{"num_hidden_layers": 10, "hidden_size": 256, "num_attention_heads": 8, "num_key_value_heads": 8, "head_dim": 32, "intermediate_size": 1024, "vocab_size": 512, "hidden_act": "gelu", "norm": "layernorm", "norm_place": "pre", "norm_eps": 1e-05, "positions": "learned", "qk_norm": false, "attn_scale": 0.177, "bias": "none", "tie_word_embeddings": true, "parallel_block": false, "init": "trunc", "init_std_qkv": 0.0221, "init_std_o": 0.00493, "init_std_up": 0.0221, "init_std_down": 0.00493, "optimizer": "soap_variant", "learning_rate": 0.00417, "beta1": 0.95, "beta2": 0.99, "weight_decay": 0.1, "lr_head": 0.00836, "max_grad_norm": 1.0, "warmup_steps": 200, "schedule": "wsd", "decay_fraction": 0.721, "decay_shape": "linear", "final_lr_fraction": 0.0, "batch_tokens": 131072, "max_seq_len": 512, "doc_mask": false, "train_tokens": 428700000, "max_steps": 3271, "dataset": "wikipedia_en"}
Each number is 200 + 40 x the weight over its row's rms, rounded and kept within 0 to 999. Layers, rows and columns count from 0. The size before them is the row's rms in percent of the matrix's.

# layer 3 MLP down (transposed), 1024x256, rms 0.103, rows 41-95, columns 64-127
106,194,231,209,164,158,198,252,213,272,238,191,236,245,197,246,176,234,149,209,220,297,165,154,155,174,198,195,189,238,249,199,179,185,180,237,189,171,258,170,177,148,206,223,129,205,125,234,193,158,242,261,195,165,237,232,186,259,152,171,165,206,198,131,196
092,171,168,228,189,172,123,114,216,249,210,190,232,194,254,147,234,131,188,174,181,203,282,271,264,245,124,147,188,199,168,211,175,157,240,203,211,204,162,192,177,165,130,280,203,125,275,163,142,228,161,158,238,216,212,177,178,161,170,189,198,275,176,227,143
099,178,193,173,151,232,187,246,160,145,136,241,263,296,191,173,172,221,166,187,223,201,195,205,253,190,114,154,205,163,201,166,196,252,183,185,194,223,185,242,280,211,219,251,201,280,236,164,282,254,185,196,272,148,158,160,206,259,97,146,239,250,224,229,244
102,212,205,260,161,193,260,238,188,201,231,234,220,181,273,116,172,185,249,194,178,218,208,181,242,250,199,161,194,115,236,241,225,141,131,144,213,165,200,212,228,199,155,214,231,216,205,247,227,173,196,266,230,173,104,157,132,207,191,161,175,226,208,194,222
102,185,224,233,182,174,213,196,154,200,233,217,145,134,221,230,146,207,211,163,183,160,275,223,250,126,229,120,180,132,194,137,163,170,201,206,179,234,236,218,162,218,167,189,143,200,108,233,236,231,155,189,208,143,134,123,252,211,299,205,229,212,185,159,164
108,245,233,226,181,261,205,175,261,238,221,234,235,212,202,197,223,235,301,257,204,215,183,148,162,193,137,165,194,238,121,163,173,203,202,211,150,176,188,116,301,156,235,178,220,208,179,157,187,247,190,176,205,188,169,160,222,147,242,163,303,242,219,182,255
092,172,269,253,238,188,152,187,246,174,196,224,190,225,173,205,186,182,216,131,118,257,176,248,209,177,99,225,131,217,144,150,168,189,198,159,114,167,141,259,242,227,248,211,192,193,231,199,217,144,159,250,124,260,261,194,238,215,207,229,193,197,147,172,151
092,226,141,215,203,239,202,218,271,238,235,207,220,113,237,188,171,167,234,135,129,185,183,205,203,279,183,233,225,205,193,212,198,139,260,136,134,191,229,218,203,144,234,207,278,235,201,256,225,226,183,272,176,238,126,179,160,264,197,183,183,208,158,170,183
108,220,267,155,235,278,226,217,172,216,171,186,235,227,112,119,137,188,177,299,187,177,210,235,167,190,139,234,207,201,243,182,232,154,204,223,166,177,117,209,202,162,145,251,221,248,263,167,216,163,174,159,231,211,231,194,121,204,180,215,214,225,200,192,209
103,178,195,233,232,181,174,169,212,196,151,238,148,231,119,201,175,252,150,210,226,181,235,207,187,214,199,165,203,143,190,127,178,213,208,184,215,273,217,207,190,197,229,208,156,222,131,296,207,212,268,249,262,211,211,193,213,169,183,205,130,212,171,220,149
093,164,221,255,209,193,287,273,247,190,167,286,167,201,118,153,183,177,191,202,162,150,165,244,133,235,175,205,135,213,124,233,179,188,204,150,211,239,228,205,201,195,154,184,161,245,204,141,224,193,286,189,109,205,180,204,313,147,128,146,124,140,163,139,100
088,156,174,246,137,228,187,157,195,258,192,157,178,147,132,188,141,194,179,180,253,230,215,180,154,198,240,108,195,227,189,264,280,142,237,223,225,223,160,242,195,216,181,223,212,180,138,198,270,149,172,177,254,223,183,155,286,251,236,229,157,202,238,176,248
107,200,277,122,243,185,160,137,222,262,193,136,172,110,226,205,125,210,205,220,170,193,158,175,164,255,303,262,165,218,232,193,238,190,223,245,186,155,217,147,157,227,223,173,226,179,201,90,168,185,194,270,172,272,194,190,132,210,200,154,153,193,211,156,141
081,201,197,157,171,254,183,246,182,232,202,176,187,160,152,142,184,183,234,215,188,166,147,244,237,153,218,186,235,270,181,153,136,287,202,199,193,225,189,164,234,233,249,236,192,208,193,233,164,232,169,238,177,172,126,181,174,192,191,203,115,156,122,228,205
103,197,175,183,222,280,201,211,195,221,142,236,203,89,175,213,119,197,212,173,188,209,196,197,166,275,195,187,178,237,190,137,118,211,188,162,173,207,292,299,231,235,252,182,239,191,200,192,126,177,242,203,170,175,282,267,159,182,230,205,201,186,188,163,186
093,128,178,231,180,113,164,237,245,215,224,208,189,211,143,115,178,227,214,233,156,223,225,150,172,211,197,248,141,233,225,206,208,192,218,197,194,170,155,184,245,207,234,206,198,179,190,245,247,210,151,182,234,189,172,215,133,238,205,192,251,213,139,179,239
099,120,186,168,154,148,208,185,99,185,217,203,253,163,255,200,212,209,229,173,234,216,159,169,230,180,242,157,272,214,257,135,217,220,124,237,187,227,206,232,137,191,220,172,187,172,230,236,166,206,191,178,208,224,228,229,139,208,160,247,258,165,236,156,177
106,166,129,209,191,255,215,185,184,185,215,205,197,243,165,242,266,225,250,176,160,177,263,167,193,166,214,197,134,226,291,219,195,189,195,121,202,181,241,205,165,185,200,141,268,174,159,134,253,236,233,245,211,256,223,242,176,259,159,171,246,210,161,119,150
096,133,198,209,256,131,129,171,217,217,161,82,229,198,204,140,184,239,187,203,177,247,153,149,157,266,162,215,198,258,205,162,188,145,208,170,242,187,215,187,144,224,235,203,200,145,174,260,202,188,155,225,202,205,190,175,134,172,204,200,193,163,243,119,282
096,189,225,216,244,162,145,222,210,193,208,182,202,206,284,182,205,211,169,118,233,184,163,177,192,264,143,249,90,149,248,219,213,152,170,148,179,164,148,210,278,215,228,217,172,159,228,141,196,238,223,253,118,243,249,213,174,238,219,146,134,141,258,219,174
096,195,213,241,183,184,159,200,215,218,232,254,161,178,198,164,155,161,219,198,196,171,149,200,159,162,120,134,194,217,210,150,210,241,179,162,210,231,212,223,235,250,197,261,149,138,141,151,166,240,235,108,195,235,212,228,137,201,225,190,249,165,193,229,251
101,230,231,183,271,283,219,188,148,143,274,236,175,218,158,246,233,249,176,189,147,217,218,180,251,182,203,246,230,302,203,151,141,210,157,227,162,217,229,181,240,215,181,161,127,143,231,196,158,173,218,236,192,218,206,147,205,166,173,167,181,171,99,202,231
110,182,168,169,179,250,197,203,162,146,219,235,208,241,186,180,178,195,217,200,174,199,147,279,176,180,153,159,172,205,182,218,128,228,173,165,165,224,234,212,206,163,136,183,153,203,198,228,264,139,137,206,157,218,239,210,232,109,219,194,159,144,197,244,230
095,175,144,189,177,218,216,164,229,147,212,136,232,215,246,217,187,190,238,198,190,206,210,295,287,105,186,263,192,200,273,193,216,201,195,202,186,214,172,84,197,135,179,250,198,158,175,192,186,144,195,186,308,243,294,199,198,139,199,211,225,234,259,254,216
093,199,248,159,135,201,154,232,226,255,195,278,141,276,145,158,228,242,238,207,245,164,216,234,145,221,216,182,167,113,178,198,244,175,190,182,218,214,181,218,232,188,247,242,184,251,169,192,219,184,239,142,158,221,218,325,226,204,170,155,255,177,163,195,203
087,179,227,270,176,195,185,219,243,152,190,189,230,250,201,187,239,202,178,175,210,281,213,219,200,224,158,184,183,199,243,218,126,52,223,183,189,220,194,286,179,200,246,197,150,169,131,288,214,198,236,270,168,212,162,282,208,178,232,214,81,209,229,228,201
116,254,182,147,263,168,153,163,220,194,221,92,223,183,214,170,280,109,288,201,226,93,263,245,218,177,190,221,182,237,160,186,202,185,244,245,210,177,216,172,234,233,201,158,169,226,216,223,204,228,146,205,216,189,193,220,235,146,215,123,181,191,236,246,239
101,192,208,153,217,228,185,164,202,183,189,147,165,156,181,186,149,158,189,275,252,121,154,142,187,222,213,187,166,205,162,204,174,151,146,150,197,293,237,214,221,238,141,262,150,175,206,182,217,102,225,175,191,246,190,147,247,168,208,204,211,194,200,150,234
101,164,187,225,181,250,167,227,175,181,236,94,203,129,238,195,182,280,200,219,204,202,170,156,213,187,161,205,210,221,252,198,192,181,150,220,159,178,239,141,223,179,217,192,169,160,180,214,225,191,224,234,201,260,159,200,199,200,134,141,83,249,172,203,251
105,233,168,220,230,143,219,228,176,162,169,139,256,167,228,234,222,246,195,243,206,165,262,170,237,272,224,175,278,184,237,229,215,165,220,211,160,119,247,165,204,172,232,100,181,247,228,152,172,216,228,197,201,239,222,147,204,195,193,221,220,170,182,185,168
095,181,210,231,217,124,105,156,258,172,261,231,130,233,171,199,170,104,174,160,274,178,229,213,154,192,211,139,220,119,195,197,244,254,178,204,209,227,236,134,198,179,166,203,185,248,177,209,166,158,144,168,208,214,165,222,216,158,247,249,137,276,196,240,205
108,209,163,222,161,256,183,222,189,212,105,158,240,165,210,144,271,157,217,229,157,149,144,142,138,120,253,205,197,215,187,186,269,203,193,103,296,271,215,214,173,201,202,247,179,157,164,242,153,151,180,238,196,266,126,244,245,179,186,180,192,202,176,219,171
093,233,225,206,197,116,187,284,205,241,182,197,270,129,217,115,216,238,215,203,181,191,196,150,147,184,235,235,217,155,115,263,229,224,210,203,253,236,250,107,163,163,242,218,169,246,198,228,150,213,196,127,200,219,333,228,184,182,262,172,291,155,156,130,156
082,186,167,234,170,166,134,145,178,201,230,257,199,146,153,123,221,222,175,110,170,206,248,190,161,187,220,156,254,200,199,180,228,235,239,202,178,221,158,217,213,246,253,225,141,215,219,260,191,185,191,194,206,137,137,175,190,216,183,128,221,210,207,177,196
107,177,206,213,251,215,242,278,159,103,214,232,168,240,203,244,191,196,222,212,213,184,250,225,214,209,164,213,165,233,214,235,165,237,199,171,226,211,127,312,209,165,157,183,248,203,219,190,269,158,252,161,182,219,243,223,211,112,158,195,147,165,199,207,229
098,294,192,150,219,267,174,226,196,225,239,183,170,259,168,244,146,204,191,232,157,157,237,193,219,212,164,226,298,241,270,245,204,168,147,195,125,191,204,201,160,208,240,210,188,247,114,144,184,216,196,205,144,198,165,225,187,216,174,246,187,206,195,216,190
092,160,255,205,237,158,208,172,227,183,181,126,274,186,219,121,251,184,192,294,154,252,225,202,144,138,233,157,156,131,157,234,175,245,148,230,150,220,213,168,177,255,217,260,232,190,282,181,256,155,150,117,222,211,212,230,148,227,187,221,174,158,196,221,214
102,135,201,239,198,207,224,268,245,180,241,178,214,237,194,238,155,208,254,234,214,244,227,191,216,154,145,144,218,210,238,201,170,259,149,162,245,176,298,154,240,218,210,152,189,181,224,166,166,135,210,214,253,208,252,231,248,222,198,165,233,171,220,132,222
106,232,183,174,164,166,173,159,190,200,169,146,272,166,227,223,210,294,158,231,208,148,210,183,241,167,187,181,178,189,148,252,150,88,198,148,152,227,177,156,142,187,237,190,230,221,161,169,226,275,147,163,182,201,162,240,218,135,238,189,202,235,228,259,225
106,270,166,198,171,162,157,172,185,264,192,235,192,208,281,211,271,273,156,199,177,160,202,232,183,195,230,209,238,100,213,201,128,208,259,168,185,190,193,200,245,175,193,289,274,122,171,166,175,231,98,191,174,238,234,155,231,235,176,188,153,199,256,156,151
093,169,189,238,207,273,186,208,216,113,206,146,206,200,248,203,205,184,238,193,173,215,266,169,195,198,185,220,143,239,216,243,208,99,215,110,327,227,180,224,172,200,235,244,160,179,243,245,179,239,212,169,262,223,184,178,251,197,182,257,207,216,208,200,258
099,161,114,196,203,177,201,215,107,136,192,98,206,250,223,239,189,206,171,194,197,158,208,236,212,222,254,181,186,244,200,178,202,207,202,188,169,160,244,217,239,196,221,244,200,205,129,240,177,205,207,273,171,126,197,204,215,121,197,239,187,242,220,263,231
112,207,195,174,153,281,199,259,151,162,234,163,335,146,166,241,195,170,216,177,205,168,189,157,133,226,261,238,129,247,194,200,237,212,163,176,198,202,176,212,210,206,261,224,181,230,192,211,210,261,155,261,189,162,199,220,221,171,196,230,208,164,196,170,213
074,200,180,194,141,139,139,158,176,135,186,246,147,179,215,225,210,218,207,231,172,184,116,215,180,226,141,233,118,246,164,172,220,193,253,176,237,215,215,188,200,232,129,164,187,184,260,202,197,216,162,248,283,211,233,215,214,164,178,200,166,207,223,165,250
090,178,263,179,251,211,247,215,227,164,209,169,237,230,221,202,220,189,254,163,213,167,199,166,211,203,180,178,234,150,226,212,179,221,259,178,213,186,129,177,202,173,100,135,221,213,266,124,190,159,198,204,179,233,273,221,152,205,136,243,233,261,212,168,222
116,187,237,147,237,189,220,187,167,168,199,251,142,206,203,280,217,151,207,191,132,155,202,187,184,212,222,215,170,212,146,214,188,146,187,164,201,237,181,273,284,236,206,221,227,180,201,157,197,196,190,173,109,215,225,180,193,143,207,235,232,196,189,193,167
103,172,219,166,186,157,146,246,222,211,239,241,190,210,261,166,150,191,151,176,186,204,152,201,194,136,129,205,177,260,158,181,183,237,232,188,190,185,261,231,270,149,214,197,188,153,156,207,248,136,167,236,191,267,286,170,216,213,110,191,186,191,271,224,170
097,229,184,171,142,271,168,146,183,204,232,203,121,202,208,180,174,134,271,149,189,241,208,191,255,183,140,160,154,247,183,214,246,166,158,168,218,222,113,195,218,249,235,243,175,196,204,265,194,185,144,182,226,263,146,207,236,219,196,205,212,189,249,173,178
095,274,223,151,194,249,200,222,159,217,236,221,188,91,183,187,146,169,216,188,204,257,239,220,199,201,120,215,233,230,163,229,184,136,210,217,151,155,245,194,233,229,227,155,178,125,262,150,189,209,228,272,204,244,231,218,125,159,219,195,212,247,192,172,296
089,175,219,118,140,151,247,184,218,228,197,182,121,213,237,242,142,216,223,229,261,244,193,213,221,130,193,166,181,158,219,224,208,222,141,154,156,208,199,224,185,254,224,200,225,238,221,196,209,142,189,224,128,215,215,191,214,193,130,177,120,198,183,207,194
092,185,132,211,223,175,152,196,203,114,153,280,260,164,216,185,182,234,224,179,203,194,241,194,162,170,247,238,209,253,159,290,160,146,173,228,164,195,278,170,173,309,275,123,160,198,198,157,254,208,235,187,167,228,193,253,135,185,201,217,173,198,214,131,210
091,209,175,206,255,143,109,172,214,235,203,196,113,244,144,146,160,197,278,223,89,149,224,188,208,77,271,166,206,197,303,173,289,248,193,165,198,188,194,268,193,194,232,173,193,201,185,171,221,210,191,243,198,206,193,150,231,232,80,209,199,241,256,166,167
093,248,212,149,230,290,163,209,241,115,128,266,210,204,232,184,168,255,179,235,267,271,216,93,161,137,166,150,207,134,208,197,182,213,182,232,158,204,185,138,217,276,198,241,175,125,244,186,230,190,249,178,129,201,205,236,211,164,214,184,215,236,188,153,167
097,262,231,195,139,145,157,227,250,207,198,249,192,149,247,137,196,224,235,241,156,266,188,233,224,115,180,175,181,176,193,200,190,207,214,133,181,280,200,260,262,135,148,182,144,250,185,165,172,201,230,283,176,212,175,209,241,227,220,185,199,162,185,198,178
099,189,193,234,151,168,244,182,261,246,258,193,232,132,236,201,164,166,195,221,259,225,139,203,155,205,204,187,274,197,195,236,212,180,211,184,233,180,320,224,175,203,263,205,222,111,181,175,251,136,167,143,144,209,215,204,197,159,177,191,257,288,207,210,198
# layer 3 MLP up, 1024x256, rms 0.136, rows 42-95, columns 64-127
095,172,285,254,264,163,148,207,226,176,251,222,212,217,190,256,214,272,242,168,246,229,190,200,112,203,190,200,192,140,209,184,252,249,225,215,147,209,151,166,231,218,218,206,127,178,187,244,184,232,225,172,117,142,173,250,121,206,222,201,233,159,185,185,149
098,171,224,207,270,270,212,217,225,246,208,219,168,133,103,253,168,197,201,195,140,200,171,173,145,170,270,171,217,140,193,210,257,227,197,301,209,164,264,186,198,241,207,181,154,224,199,213,272,162,179,207,250,213,142,241,131,201,181,158,174,173,175,289,182
106,197,162,170,175,242,240,262,215,121,165,233,225,214,198,207,286,214,212,253,247,164,259,222,144,155,214,234,186,242,206,243,201,217,287,210,193,183,201,157,158,285,153,227,189,199,270,195,188,152,151,193,185,253,187,119,197,193,219,158,170,185,163,255,173
100,149,124,184,161,194,201,223,236,215,163,264,149,123,244,160,169,198,166,250,264,144,253,188,200,205,277,171,184,198,167,195,137,257,196,217,149,193,147,150,245,240,208,240,243,201,166,203,260,255,235,204,260,251,210,191,278,215,221,228,176,248,219,127,156
107,124,203,232,190,184,163,147,182,227,180,181,186,171,195,235,248,186,211,210,234,113,208,265,134,258,225,160,229,139,184,195,231,224,299,258,246,229,170,160,144,263,248,208,236,205,313,179,226,169,191,199,311,230,234,183,209,270,115,284,191,173,181,192,223
083,224,155,210,211,176,194,279,182,253,173,194,190,211,246,227,204,195,124,175,237,145,231,156,227,241,208,279,233,220,190,197,219,171,177,269,209,197,256,238,217,184,208,234,214,270,204,136,190,200,143,167,148,196,170,229,169,162,229,253,232,212,178,210,215
106,235,278,195,261,149,228,219,200,310,208,228,206,262,219,182,173,173,174,189,192,224,168,156,169,179,169,196,221,236,238,216,175,221,181,211,242,123,239,258,231,268,272,185,295,171,218,172,81,188,217,174,250,245,189,254,233,200,215,146,190,203,127,232,227
102,230,134,214,199,170,198,168,172,228,176,212,228,190,186,215,297,240,205,208,238,220,176,246,193,188,200,164,214,184,217,122,246,205,225,325,240,255,164,195,179,205,167,184,193,235,182,222,192,187,212,222,214,220,251,128,206,196,250,198,263,235,208,171,235
101,205,197,171,239,227,184,245,263,150,199,194,217,149,169,175,270,193,183,189,224,159,229,203,146,193,183,178,235,150,207,201,182,175,157,200,228,243,196,237,169,146,246,207,235,193,160,204,201,209,198,171,132,168,216,260,157,227,91,202,180,212,207,172,272
093,263,190,156,166,158,211,110,149,244,199,158,232,246,185,258,209,168,218,165,269,154,274,191,205,207,221,244,270,239,257,229,223,275,209,121,180,178,108,207,111,185,152,203,186,207,240,224,168,197,201,182,183,159,246,237,237,139,149,163,256,210,270,192,252
095,203,232,242,192,189,155,168,252,137,155,190,218,242,148,253,228,135,188,217,236,150,191,166,167,210,178,218,270,245,204,211,162,221,188,190,151,207,251,157,143,181,209,180,171,217,219,227,168,261,156,235,180,184,160,286,156,152,176,258,180,183,162,231,216
106,173,96,71,247,255,240,202,273,158,222,245,253,215,262,185,196,171,135,213,244,161,169,263,178,158,188,143,188,221,206,194,212,229,245,53,204,218,166,211,212,158,146,207,201,242,160,247,209,140,232,256,206,168,261,202,272,149,202,231,215,188,196,176,174
090,205,192,176,196,178,205,187,267,202,148,197,184,293,213,185,271,163,177,188,179,115,162,171,216,211,213,210,230,172,214,178,231,154,179,172,249,209,231,190,177,176,163,174,186,212,228,195,184,169,269,223,228,164,178,221,191,186,236,257,203,221,208,211,199
101,134,283,217,214,212,157,225,178,210,233,148,190,231,205,176,194,178,217,186,193,158,208,271,194,145,144,203,229,127,178,171,163,132,226,203,129,174,205,132,194,199,171,190,215,136,250,205,225,215,170,142,189,164,172,109,158,245,169,207,174,126,254,200,186
099,162,221,189,192,229,214,151,141,258,230,189,297,187,198,160,174,165,160,183,153,196,201,213,186,214,183,204,242,161,203,124,208,202,223,231,233,236,176,223,131,198,229,187,267,233,140,145,180,209,173,207,286,217,209,264,182,275,140,164,191,251,229,180,151
106,209,246,252,207,140,221,183,199,286,200,147,260,243,170,215,200,312,111,193,203,132,189,174,163,173,219,182,212,201,184,241,177,244,158,218,291,199,238,213,226,258,141,232,199,146,177,174,156,164,128,203,190,224,212,284,199,220,172,196,163,209,228,137,206
099,66,147,159,166,178,168,189,211,213,241,290,188,214,268,174,191,188,228,228,269,167,199,228,173,149,213,139,180,165,215,229,186,200,119,177,204,185,282,153,164,191,234,158,173,192,227,224,250,243,200,177,197,164,184,183,253,158,161,228,283,174,147,146,213
113,249,171,215,196,171,190,144,145,220,172,226,278,280,155,193,186,190,207,183,90,267,180,174,228,277,210,194,199,159,170,207,230,196,140,244,228,161,186,169,201,163,188,273,170,230,242,195,225,180,213,192,174,231,280,230,218,211,215,282,238,218,173,166,200
090,234,238,134,173,208,232,179,237,183,230,231,223,196,223,146,199,202,174,255,152,141,182,199,249,185,214,163,200,189,182,193,194,196,213,204,284,200,144,235,182,184,211,185,296,233,253,230,250,130,208,202,227,146,154,243,243,247,195,186,291,215,194,255,204
093,226,179,89,184,220,208,242,212,163,205,201,197,237,190,269,178,224,72,196,223,188,183,240,180,197,217,179,230,256,185,251,170,198,141,187,195,165,239,165,224,173,189,204,233,209,264,138,207,157,195,182,260,151,188,209,244,215,174,205,197,191,240,205,241
097,183,126,251,214,230,193,228,256,210,234,210,261,206,214,181,285,256,255,178,239,152,293,143,232,185,152,176,226,211,238,149,170,196,191,207,171,139,215,141,267,182,174,206,207,233,162,281,159,206,174,185,234,204,304,195,265,149,90,257,135,223,224,146,186
111,212,231,231,161,245,189,169,176,210,269,214,251,156,146,203,221,230,216,197,158,262,190,157,172,223,179,247,198,160,202,194,144,238,310,224,160,207,153,256,180,214,255,265,203,180,154,155,281,206,248,223,147,208,188,224,230,211,203,202,269,246,284,208,200
109,205,194,154,140,185,210,185,208,200,155,220,224,169,240,202,183,161,179,147,198,245,199,119,102,222,256,193,144,141,238,137,216,218,194,183,251,177,181,168,183,240,236,171,173,181,232,164,267,234,199,145,212,191,232,177,166,199,207,193,182,164,207,176,240
092,204,197,245,235,192,247,200,180,129,176,149,231,187,181,169,209,195,172,154,220,197,124,144,231,227,182,248,136,175,212,267,235,240,189,228,268,183,316,153,204,190,142,208,204,169,196,204,107,188,233,294,229,194,238,175,171,150,263,181,158,224,218,187,305
091,218,185,215,219,285,234,237,185,254,213,155,145,135,274,202,207,240,174,279,215,121,140,249,181,208,132,205,239,213,204,297,186,235,251,256,203,198,158,231,143,155,156,169,207,131,238,193,134,205,181,192,162,173,246,244,204,250,194,151,291,218,174,166,126
112,210,168,202,128,153,244,175,199,217,235,223,212,239,278,191,170,149,189,174,161,197,182,166,121,290,232,167,136,152,183,179,139,243,237,178,208,175,223,219,202,187,186,253,194,251,192,181,287,249,205,169,197,201,278,167,226,179,127,225,190,161,235,220,203
097,213,163,246,182,193,226,204,226,246,162,249,249,289,199,227,223,208,246,163,216,165,185,231,257,175,293,206,184,216,181,232,171,203,149,173,235,136,189,186,168,171,175,184,170,276,187,183,212,268,217,237,212,223,247,153,200,217,165,169,191,272,221,205,277
103,186,279,135,253,151,188,241,194,159,170,196,197,260,194,257,263,238,264,175,139,163,174,141,143,180,192,223,214,225,189,158,259,158,165,247,180,208,194,247,248,238,148,216,160,210,290,206,135,167,150,240,184,178,172,187,215,159,259,215,220,127,173,240,285
096,180,203,174,201,204,213,156,233,180,185,198,209,179,249,152,229,195,201,263,190,204,189,203,175,183,240,190,172,147,204,196,231,188,287,200,103,210,171,169,144,231,174,172,206,234,197,256,144,215,240,94,221,187,229,176,159,233,215,173,251,208,190,218,188
103,135,204,194,124,236,172,140,232,151,165,201,214,191,207,210,257,245,238,291,288,241,201,182,149,186,185,165,222,210,131,221,157,191,154,212,181,267,215,206,265,157,224,162,164,251,235,219,172,198,232,210,181,203,160,271,195,144,234,238,290,131,172,226,203
102,196,199,211,250,189,251,140,183,224,264,238,255,171,134,243,192,185,198,134,191,180,210,204,264,116,188,186,233,229,219,177,201,231,117,183,218,164,186,232,197,221,178,206,206,150,259,216,184,156,175,151,217,237,213,115,197,205,173,192,135,147,177,242,169
098,171,202,205,192,184,234,135,179,189,161,243,190,175,202,183,183,187,231,185,175,171,229,172,129,180,225,208,299,137,219,136,213,208,215,132,223,261,158,231,184,248,149,184,219,250,237,169,259,188,247,188,171,209,172,137,228,169,133,199,229,252,209,236,209
092,270,267,201,148,284,168,199,214,142,257,249,276,214,260,245,219,192,187,242,146,207,190,170,177,221,100,186,242,162,139,186,185,242,171,214,201,252,182,162,194,220,221,223,226,276,206,147,149,240,164,151,190,225,173,242,238,263,172,182,174,161,223,205,271
100,224,126,213,289,327,202,97,227,213,175,114,175,187,273,310,242,208,201,194,145,240,175,236,182,238,244,183,258,173,199,250,181,182,193,203,191,162,234,227,210,134,206,167,180,206,122,273,264,167,182,244,275,181,152,195,112,207,179,145,191,184,135,211,210
092,184,215,235,198,240,242,193,162,267,221,133,173,147,252,192,225,220,102,289,191,184,222,132,181,129,174,245,128,212,162,238,207,180,170,243,216,184,195,215,231,153,211,242,201,167,148,166,145,165,197,238,254,206,233,182,154,242,203,201,166,233,170,175,233
102,242,161,159,158,250,174,177,177,192,244,134,210,241,190,185,221,160,166,179,192,270,217,138,162,176,174,154,168,157,219,198,309,267,188,198,246,211,164,197,186,148,159,144,243,129,228,262,166,206,93,218,204,214,268,271,218,193,223,200,146,237,168,212,143
087,170,211,189,248,261,142,207,265,302,224,226,179,205,283,133,225,256,180,182,147,213,222,211,246,163,158,218,148,174,183,121,205,245,217,204,211,255,211,242,196,171,137,260,258,249,263,229,169,205,151,216,180,275,173,173,213,227,195,217,202,242,224,175,160
103,176,254,168,203,159,199,189,185,263,230,233,168,156,200,200,153,199,188,258,136,216,204,229,156,248,209,207,191,182,227,149,252,259,207,220,246,220,237,288,194,181,294,190,256,261,207,232,214,213,195,221,215,218,123,207,139,186,191,205,243,155,281,125,242
098,201,290,217,190,234,251,179,199,237,171,177,204,129,238,269,183,170,208,178,153,204,165,178,214,235,238,157,189,211,270,213,216,212,210,205,190,247,245,173,161,238,258,133,195,248,163,208,235,254,166,153,214,124,217,243,148,200,267,171,197,234,219,217,193
097,81,191,292,168,200,217,221,189,236,122,194,244,203,170,184,181,208,210,284,149,173,152,206,218,207,224,221,102,235,69,212,167,214,115,163,265,176,220,269,122,241,168,179,174,215,149,207,202,172,206,201,266,209,164,236,193,248,221,163,163,210,190,240,167
096,290,135,211,199,150,233,214,202,237,188,226,238,193,239,275,271,178,195,182,167,201,212,181,194,259,217,181,236,204,197,251,125,280,194,197,172,193,225,193,207,294,240,196,201,248,200,192,224,289,207,101,253,207,240,240,221,261,250,213,168,204,165,139,163
098,182,254,210,207,243,175,225,190,215,212,208,114,211,201,197,168,168,202,168,180,246,216,186,199,179,166,148,211,204,192,182,287,221,162,252,92,196,252,205,206,165,158,198,217,182,207,205,233,190,151,231,214,187,202,211,158,178,248,161,195,255,180,154,137
097,184,185,214,190,230,205,224,226,170,197,157,266,210,163,189,165,154,193,216,178,221,265,203,276,135,226,172,200,221,143,257,244,170,179,203,187,177,214,243,95,165,213,214,195,197,76,200,130,233,296,247,222,278,174,154,193,261,278,175,236,306,170,191,184
104,313,165,259,168,233,214,170,239,240,185,272,139,259,139,245,190,202,139,193,214,197,221,274,114,181,162,165,202,160,194,185,227,257,227,223,240,269,220,158,195,240,221,219,230,241,206,122,156,139,223,153,259,144,210,210,170,265,184,178,200,244,146,194,156
101,190,238,224,169,215,221,246,245,228,203,235,253,209,240,156,162,200,167,172,178,133,215,197,190,147,218,225,230,173,166,234,250,204,187,255,206,128,203,95,161,198,264,236,185,129,184,250,220,245,185,143,212,261,189,152,212,295,177,211,136,175,217,223,177
098,201,292,189,132,167,294,162,215,115,256,201,205,246,155,251,232,262,215,181,201,233,211,200,178,218,168,172,151,160,161,161,237,248,187,177,176,222,261,174,235,163,116,281,153,99,126,198,158,163,209,112,146,152,172,170,212,203,212,253,246,270,176,177,218
083,125,239,213,207,159,306,210,190,166,212,185,254,237,243,284,263,240,187,221,195,309,152,144,170,228,213,168,200,208,245,195,158,279,201,259,270,184,170,159,204,137,200,194,213,250,193,126,149,236,136,283,188,127,209,223,135,123,216,143,210,176,131,208,171
087,237,91,254,239,181,182,175,157,234,179,283,250,248,250,166,218,153,186,198,173,201,218,195,237,143,167,196,143,178,192,197,235,189,275,220,177,194,169,154,167,166,146,260,241,264,258,193,156,228,187,140,217,165,233,215,172,175,156,205,158,175,236,251,196
091,258,199,205,148,183,240,96,156,197,163,173,233,181,194,225,200,195,196,196,218,221,161,140,181,240,255,193,201,182,249,176,200,190,238,263,240,197,218,196,174,132,180,220,224,161,199,220,173,218,205,102,222,201,285,196,135,205,220,156,241,258,207,164,143
097,215,246,219,204,186,282,250,237,185,211,273,239,241,221,165,145,208,218,207,224,223,224,195,167,149,224,130,192,147,189,163,244,185,196,268,143,203,234,173,224,167,171,243,236,197,168,181,227,222,136,212,211,206,234,154,215,234,218,206,196,151,187,275,213
095,241,138,236,201,253,218,191,267,211,170,192,199,145,213,234,197,183,139,173,190,224,230,210,224,181,192,226,245,248,182,260,206,231,233,244,226,239,328,118,242,211,165,257,193,181,205,199,194,150,268,182,123,150,226,244,156,174,185,195,201,154,248,158,216
083,183,254,191,120,170,216,186,221,191,292,216,200,266,224,251,233,152,222,189,245,157,184,286,206,145,188,180,157,183,253,198,180,245,294,137,294,218,263,295,247,185,172,109,208,200,265,170,185,212,165,194,219,198,276,161,172,148,237,171,198,222,203,124,226
101,210,173,217,216,225,228,173,199,150,194,173,199,266,126,254,176,224,259,250,174,143,212,236,150,169,203,191,180,220,132,269,183,248,208,209,182,211,201,182,126,206,203,229,289,193,230,151,261,223,180,178,228,190,245,186,182,159,259,202,226,217,202,253,176
100,205,204,169,233,212,184,226,233,230,220,220,237,148,208,256,235,150,272,189,144,159,203,182,118,202,174,216,248,243,219,264,181,232,228,142,198,195,192,214,247,237,210,188,188,156,188,168,218,266,234,184,295,193,261,189,156,151,150,221,177,218,180,206,290